Part of a small language model's weights: MLP 128 ReGLU, biases.
Each number is 50 + 12 x the weight over its row's rms, rounded and kept within 0 to 99. Layers, rows and columns count from 0. The size before them is the row's rms in percent of the matrix's.

# layer 7 attention key, 64x64, rms 0.139, rows 0-50, columns 0-63
100:50 58 23 45 35 46 52 52 48 56 59 31 66 36 78 54 50 45 69 12 40 71 61 26 55 57 51 53 55 54 44 36 52 41 44 51 51 35 53 46 58 57 44 49 35 52 64 69 55 39 34 61 56 49 32 66 43 54 56 62 46 39 45 40
123:64 43 42 68 41 61 37 64 61 41 36 54 49 51 53 59 58 38 41 52 51 45 46 37 55 51 26 39 32 44 47 46 59 76 33 56 59 40 36 34 62 37 27 69 45 45 79 55 54 34 50 69 45 52 56 62 46 58 67 71 51 43 59 33
095:60 52 45 42 41 30 42 38 51 64 42 51 62 44 82 56 59 39 54 57 27 40 51 59 59 59 30 43 65 48 31 38 51 58 31 57 46 51 47 55 58 42 40 69 24 33 61 48 42 68 38 41 55 37 46 44 50 81 70 46 54 53 59 41
097:48 62 54 34 61 67 50 65 32 49 56 39 60 39 38 27 40 49 50 37 40 69 45 50 53 38 58 67 59 55 64 64 63 43 47 48 47 49 67 44 43 71 75 24 61 51 41 39 55 54 54 38 61 48 20 64 41 55 43 63 38 70 45 56
098:42 62 58 31 45 36 28 43 52 56 37 68 55 36 42 68 48 59 41 38 56 35 46 51 55 48 54 62 32 56 48 44 66 40 40 36 47 54 37 37 42 54 57 64 70 56 45 76 65 49 47 55 41 36 33 65 46 36 39 37 62 78 27 60
096:44 59 55 43 60 67 38 66 38 36 60 53 34 53 37 40 33 52 36 40 37 52 57 31 51 42 57 69 47 46 68 47 67 54 41 48 52 46 41 43 47 51 53 38 58 76 49 41 27 48 58 39 58 39 70 72 45 33 52 63 32 32 25 63
087:52 53 22 53 36 56 57 84 49 59 47 59 52 34 33 45 51 75 60 44 30 44 59 44 37 62 53 51 45 58 59 49 37 40 28 64 54 51 58 69 36 61 51 48 75 49 36 64 51 71 48 62 59 50 45 44 37 56 65 42 56 36 36 59
096:63 69 43 42 38 50 31 54 65 53 71 68 66 53 49 36 74 45 34 53 39 53 22 63 33 53 43 43 53 41 53 65 70 64 34 48 51 51 55 67 57 60 62 51 37 56 59 34 34 43 47 58 53 47 75 47 46 38 42 66 70 44 47 47
129:32 49 53 38 63 63 51 51 35 56 54 45 43 45 53 49 25 62 36 45 37 70 55 56 41 38 60 53 46 57 57 53 69 39 65 44 62 52 44 51 27 56 68 46 49 61 19 46 40 58 55 37 63 47 51 70 49 38 43 79 56 39 22 57
111:38 50 41 36 54 51 46 17 54 48 46 55 61 59 47 29 48 56 52 66 27 36 38 32 39 55 45 45 56 52 40 53 54 73 54 29 44 44 64 76 45 30 55 51 29 72 45 41 38 66 64 60 44 42 67 43 60 64 41 47 46 38 45 39
120:66 58 65 68 56 51 53 51 66 43 51 39 53 47 37 29 59 73 47 31 32 49 47 48 50 47 40 59 78 53 50 50 28 71 41 47 39 64 53 44 42 53 38 47 42 45 45 25 69 39 47 41 63 57 58 50 59 74 76 35 35 45 52 51
101:65 62 43 50 31 66 64 63 47 51 30 36 40 52 52 52 52 62 46 50 45 46 23 46 43 44 68 63 38 42 40 70 54 34 40 60 44 66 52 53 38 48 50 41 75 46 51 49 57 45 64 39 40 74 26 54 45 46 69 76 41 62 51 66
115:51 56 50 51 58 42 60 39 46 67 58 47 68 58 88 48 60 54 59 37 44 53 56 70 39 33 62 51 58 45 44 54 56 17 46 73 38 47 57 56 51 54 55 36 36 50 65 66 69 56 44 42 63 51 60 67 51 60 47 80 44 56 43 46
112:52 54 42 35 31 60 45 86 46 62 43 45 43 45 37 68 61 43 63 52 44 56 46 48 71 52 42 48 30 40 43 51 47 45 51 55 44 60 23 47 64 67 29 53 74 39 62 56 54 43 40 63 53 50 40 55 46 61 53 28 56 62 62 76
109:69 37 46 65 34 40 37 69 54 57 48 42 65 38 44 44 29 73 36 50 52 50 70 39 47 42 36 67 64 48 63 39 28 59 68 59 44 55 51 54 32 77 43 39 59 57 51 54 56 33 50 64 68 61 41 53 38 47 64 32 50 46 52 38
107:53 72 39 61 53 50 50 50 37 46 61 48 58 74 28 45 59 49 49 39 41 52 42 56 36 47 33 67 73 36 58 60 54 55 45 38 71 31 54 53 67 69 50 45 63 48 40 41 22 43 40 54 63 57 58 27 35 67 67 58 52 40 62 56
103:53 45 54 49 68 51 48 42 27 60 54 60 28 61 41 33 25 65 45 48 43 52 60 38 29 31 75 65 53 49 60 49 52 52 60 42 37 51 61 58 48 54 62 39 50 54 38 44 45 67 70 30 71 44 48 49 41 54 55 35 26 34 40 63
125:56 65 34 47 53 49 67 53 51 45 50 25 37 29 57 46 38 66 42 26 57 73 58 51 49 48 44 67 73 64 57 44 39 43 51 47 51 55 51 53 41 80 61 39 38 44 34 66 50 55 32 41 75 50 39 51 49 54 53 49 25 40 36 54
085:68 51 52 21 48 54 44 66 62 52 42 49 40 44 51 48 57 34 41 43 54 41 54 63 45 60 37 43 46 48 45 51 46 46 38 79 51 54 52 27 52 45 37 56 59 26 82 35 53 49 20 67 64 64 57 46 54 31 44 61 49 43 68 50
093:66 66 51 60 70 34 50 37 37 32 56 45 49 30 46 45 39 50 34 59 39 58 65 33 39 46 55 51 58 36 51 31 47 41 55 48 57 29 36 32 46 50 73 59 53 38 36 77 43 64 39 45 49 73 57 63 43 47 29 54 60 64 60 51
104:45 42 46 51 63 59 66 49 50 48 48 36 40 43 49 44 39 64 51 49 44 61 68 33 46 65 73 63 56 60 51 45 46 38 57 55 57 58 50 38 26 67 70 54 68 40 39 53 50 68 43 34 64 72 57 55 35 43 37 74 53 57 31 80
101:61 47 50 62 48 38 54 36 61 48 63 55 45 43 69 65 70 29 74 51 52 43 51 64 55 60 37 41 41 33 30 54 33 42 49 44 58 33 47 50 59 44 33 59 43 30 68 46 62 43 41 46 54 45 44 65 76 65 49 49 69 52 71 30
078:51 45 67 62 57 63 49 78 50 50 45 63 66 68 70 56 48 75 33 51 57 45 47 56 64 49 62 64 63 41 62 72 59 43 46 39 46 76 72 61 41 60 56 42 52 55 38 54 47 31 78 50 47 48 52 56 38 62 46 45 51 57 27 47
101:59 43 60 67 32 50 48 26 51 46 45 69 41 35 59 71 54 36 56 47 58 53 45 53 47 46 42 34 48 59 34 44 65 52 72 25 45 44 56 56 65 30 42 64 51 41 57 47 54 68 60 46 28 37 56 49 74 49 35 33 71 33 55 51
084:55 83 60 54 46 66 66 44 45 36 65 68 51 52 28 58 44 45 57 60 78 64 43 48 43 42 33 54 50 27 53 63 46 62 48 42 69 34 52 54 44 56 53 64 49 22 49 39 34 61 43 39 55 57 54 49 37 48 61 29 54 52 54 63
103:43 55 37 61 59 61 53 45 26 38 63 50 55 54 46 19 51 46 12 44 56 54 39 38 45 45 52 42 67 59 45 42 48 51 66 77 56 32 58 61 54 55 66 50 52 69 34 40 28 61 61 45 50 52 28 40 46 41 59 55 45 55 52 58
119:48 42 60 32 36 69 46 68 50 40 41 47 33 62 64 63 49 21 50 66 55 33 42 51 51 47 44 49 54 41 28 35 63 56 39 48 70 53 54 58 61 40 69 62 39 46 73 27 35 39 61 43 44 55 45 45 78 38 41 48 63 55 47 54
100:53 64 43 55 55 32 57 55 68 46 52 35 52 51 38 46 43 80 40 55 46 35 56 62 49 56 50 64 70 64 72 58 57 31 68 53 43 45 38 64 29 45 58 61 65 50 47 33 43 32 42 52 56 73 40 41 45 55 66 78 35 44 46 48
120:50 53 49 42 53 75 58 47 45 45 46 64 50 51 66 68 50 38 79 62 40 62 45 48 69 60 53 59 66 29 39 60 61 43 71 37 55 47 49 58 59 49 46 50 59 28 49 53 55 49 47 54 42 39 67 37 49 44 49 78 81 28 56 60
114:52 61 23 63 64 64 57 42 50 43 29 43 48 55 39 35 44 70 47 57 39 54 63 37 36 56 25 65 40 56 69 51 56 63 63 35 51 45 53 43 35 32 57 46 47 54 33 35 72 39 46 35 46 53 67 67 45 61 38 65 56 47 60 34
108:51 70 41 60 38 56 52 79 46 65 65 32 51 35 38 64 61 71 59 30 56 56 55 23 54 61 49 54 57 63 47 45 47 45 55 57 43 31 72 44 46 63 36 55 74 33 64 50 53 49 40 46 45 48 51 52 57 47 75 63 40 36 58 40
095:47 44 51 40 40 60 48 69 50 61 36 66 25 61 42 43 63 64 38 61 59 42 48 42 53 63 56 68 50 46 58 57 63 40 56 78 52 52 42 40 65 49 46 47 83 42 60 37 35 49 49 71 28 52 48 46 48 34 68 53 39 27 53 62
118:62 62 45 48 58 76 75 78 45 57 41 56 49 41 43 37 49 64 49 28 48 71 57 28 47 35 52 66 65 47 55 62 62 47 42 26 60 52 54 52 42 55 48 49 49 40 43 44 54 63 48 38 59 56 53 52 26 58 83 49 40 51 58 65
137:57 61 62 54 54 86 70 41 40 46 58 60 54 49 28 36 50 68 43 37 55 61 51 33 35 50 41 71 46 60 63 51 62 71 58 44 60 50 53 50 43 52 51 43 42 35 38 24 49 55 51 49 66 73 66 47 45 62 73 42 39 44 61 49
067:57 30 49 58 48 56 79 63 32 31 58 40 57 43 40 39 49 67 60 58 53 64 25 33 61 61 45 42 44 42 50 41 62 56 60 38 55 56 57 49 31 65 52 31 54 44 64 50 68 60 67 50 46 54 35 59 31 30 58 61 59 44 49 73
137:61 49 50 63 49 71 67 54 46 44 59 62 48 44 39 34 44 80 43 42 59 69 52 37 42 46 51 64 68 54 49 56 55 61 64 40 74 63 56 42 33 47 52 46 48 45 29 26 50 62 44 42 58 70 44 35 43 68 75 42 48 59 69 47
128:42 43 55 43 33 21 22 44 53 49 43 52 45 64 56 58 53 26 42 62 30 40 52 64 46 46 54 48 38 56 41 36 23 47 59 62 31 57 48 39 68 45 51 60 53 62 51 63 51 29 46 59 37 40 50 50 62 40 20 61 45 41 43 34
120:63 58 55 61 64 78 78 57 37 39 60 61 56 41 33 38 41 78 38 46 70 67 53 42 44 56 48 67 61 48 66 46 58 56 54 48 67 41 56 49 37 51 40 47 59 54 47 38 53 67 62 46 70 73 54 40 38 59 71 43 56 44 51 44
130:56 55 53 61 51 75 75 52 40 60 54 47 44 44 39 29 52 57 47 32 58 75 45 41 34 39 51 77 45 50 61 58 70 50 50 37 59 57 57 59 30 55 56 34 49 45 25 29 41 59 53 52 65 59 59 55 33 56 71 58 42 45 58 63
064:77 62 65 47 41 38 70 43 63 47 34 54 65 50 46 47 51 55 62 34 62 47 62 49 38 46 34 62 25 38 49 45 63 63 56 42 42 58 53 57 27 55 58 35 34 41 21 39 54 42 60 62 43 36 67 60 53 39 61 43 39 71 53 59
063:42 70 76 59 74 52 62 63 30 60 39 45 62 61 59 44 54 43 30 52 45 57 54 62 40 39 70 59 39 55 52 39 60 58 59 48 32 47 53 42 35 46 54 45 38 36 45 34 52 63 51 50 35 43 59 55 43 80 59 57 41 24 32 61
077:42 52 42 51 79 63 58 48 47 32 60 46 68 43 39 59 50 41 59 60 52 55 48 51 45 71 61 63 29 37 53 48 36 46 61 37 47 54 62 47 59 28 61 13 62 41 27 59 51 79 63 54 52 49 56 37 47 45 52 41 55 62 39 41
066:47 45 66 62 62 38 50 24 61 47 53 42 44 54 53 58 34 52 43 53 35 47 72 48 50 48 57 52 42 50 53 60 23 63 68 55 51 42 56 45 62 41 51 44 25 76 58 52 44 53 70 31 51 21 67 53 73 72 48 65 45 51 49 41
081:57 66 55 68 59 63 54 39 65 51 63 35 67 47 36 21 58 47 52 50 58 69 38 60 47 38 55 52 25 57 30 42 54 64 50 52 37 64 59 53 47 56 58 46 47 35 25 40 48 61 46 63 57 47 60 73 43 67 57 62 36 63 67 36
067:47 46 53 57 48 39 48 32 59 56 50 49 18 53 73 47 42 50 29 59 63 54 51 17 67 56 59 54 34 50 49 48 55 25 58 49 55 47 52 55 50 42 42 55 55 39 64 47 37 51 61 38 44 39 38 36 66 42 38 29 67 42 25 69
071:60 53 35 59 58 49 52 17 52 36 50 32 38 62 58 54 42 49 52 59 51 32 56 54 55 46 54 62 57 70 42 48 48 49 35 44 26 50 52 51 68 36 31 44 44 54 28 67 35 56 42 42 69 42 58 53 65 59 32 41 72 68 62 31
077:59 42 52 46 41 40 53 47 71 57 47 41 48 56 46 48 57 62 64 43 36 44 58 64 29 47 23 35 72 59 41 54 49 52 45 48 33 69 36 60 78 39 62 64 36 62 55 64 51 31 33 58 47 43 44 60 65 76 45 63 40 58 62 44
082:42 19 62 57 42 30 58 45 42 60 35 60 56 59 73 53 53 40 31 59 40 44 27 38 62 46 48 33 53 63 44 41 46 40 45 48 47 61 27 45 58 54 53 61 47 56 53 55 71 57 50 51 35 44 35 53 86 72 38 56 53 47 51 60
139:50 66 50 50 51 87 63 64 40 52 62 57 53 39 29 38 43 69 46 30 56 74 52 32 35 52 54 72 58 44 53 61 66 45 60 41 63 50 58 60 37 52 51 38 60 41 33 28 49 56 45 48 73 60 60 36 41 50 66 43 53 48 56 43
096:45 39 52 54 52 41 14 42 46 36 44 41 60 55 61 77 39 45 30 68 55 46 40 66 52 47 50 32 40 34 42 37 31 52 70 71 39 38 49 20 57 38 47 54 43 48 67 50 51 52 60 42 46 54 53 54 62 45 38 59 58 42 49 29
160:56 48 58 54 50 84 71 56 45 49 62 77 36 37 33 40 50 62 45 35 58 72 47 34 49 53 47 61 53 51 50 56 59 60 65 35 68 53 54 43 21 54 50 44 48 45 37 29 58 64 62 50 63 64 56 45 36 54 73 49 54 62 60 44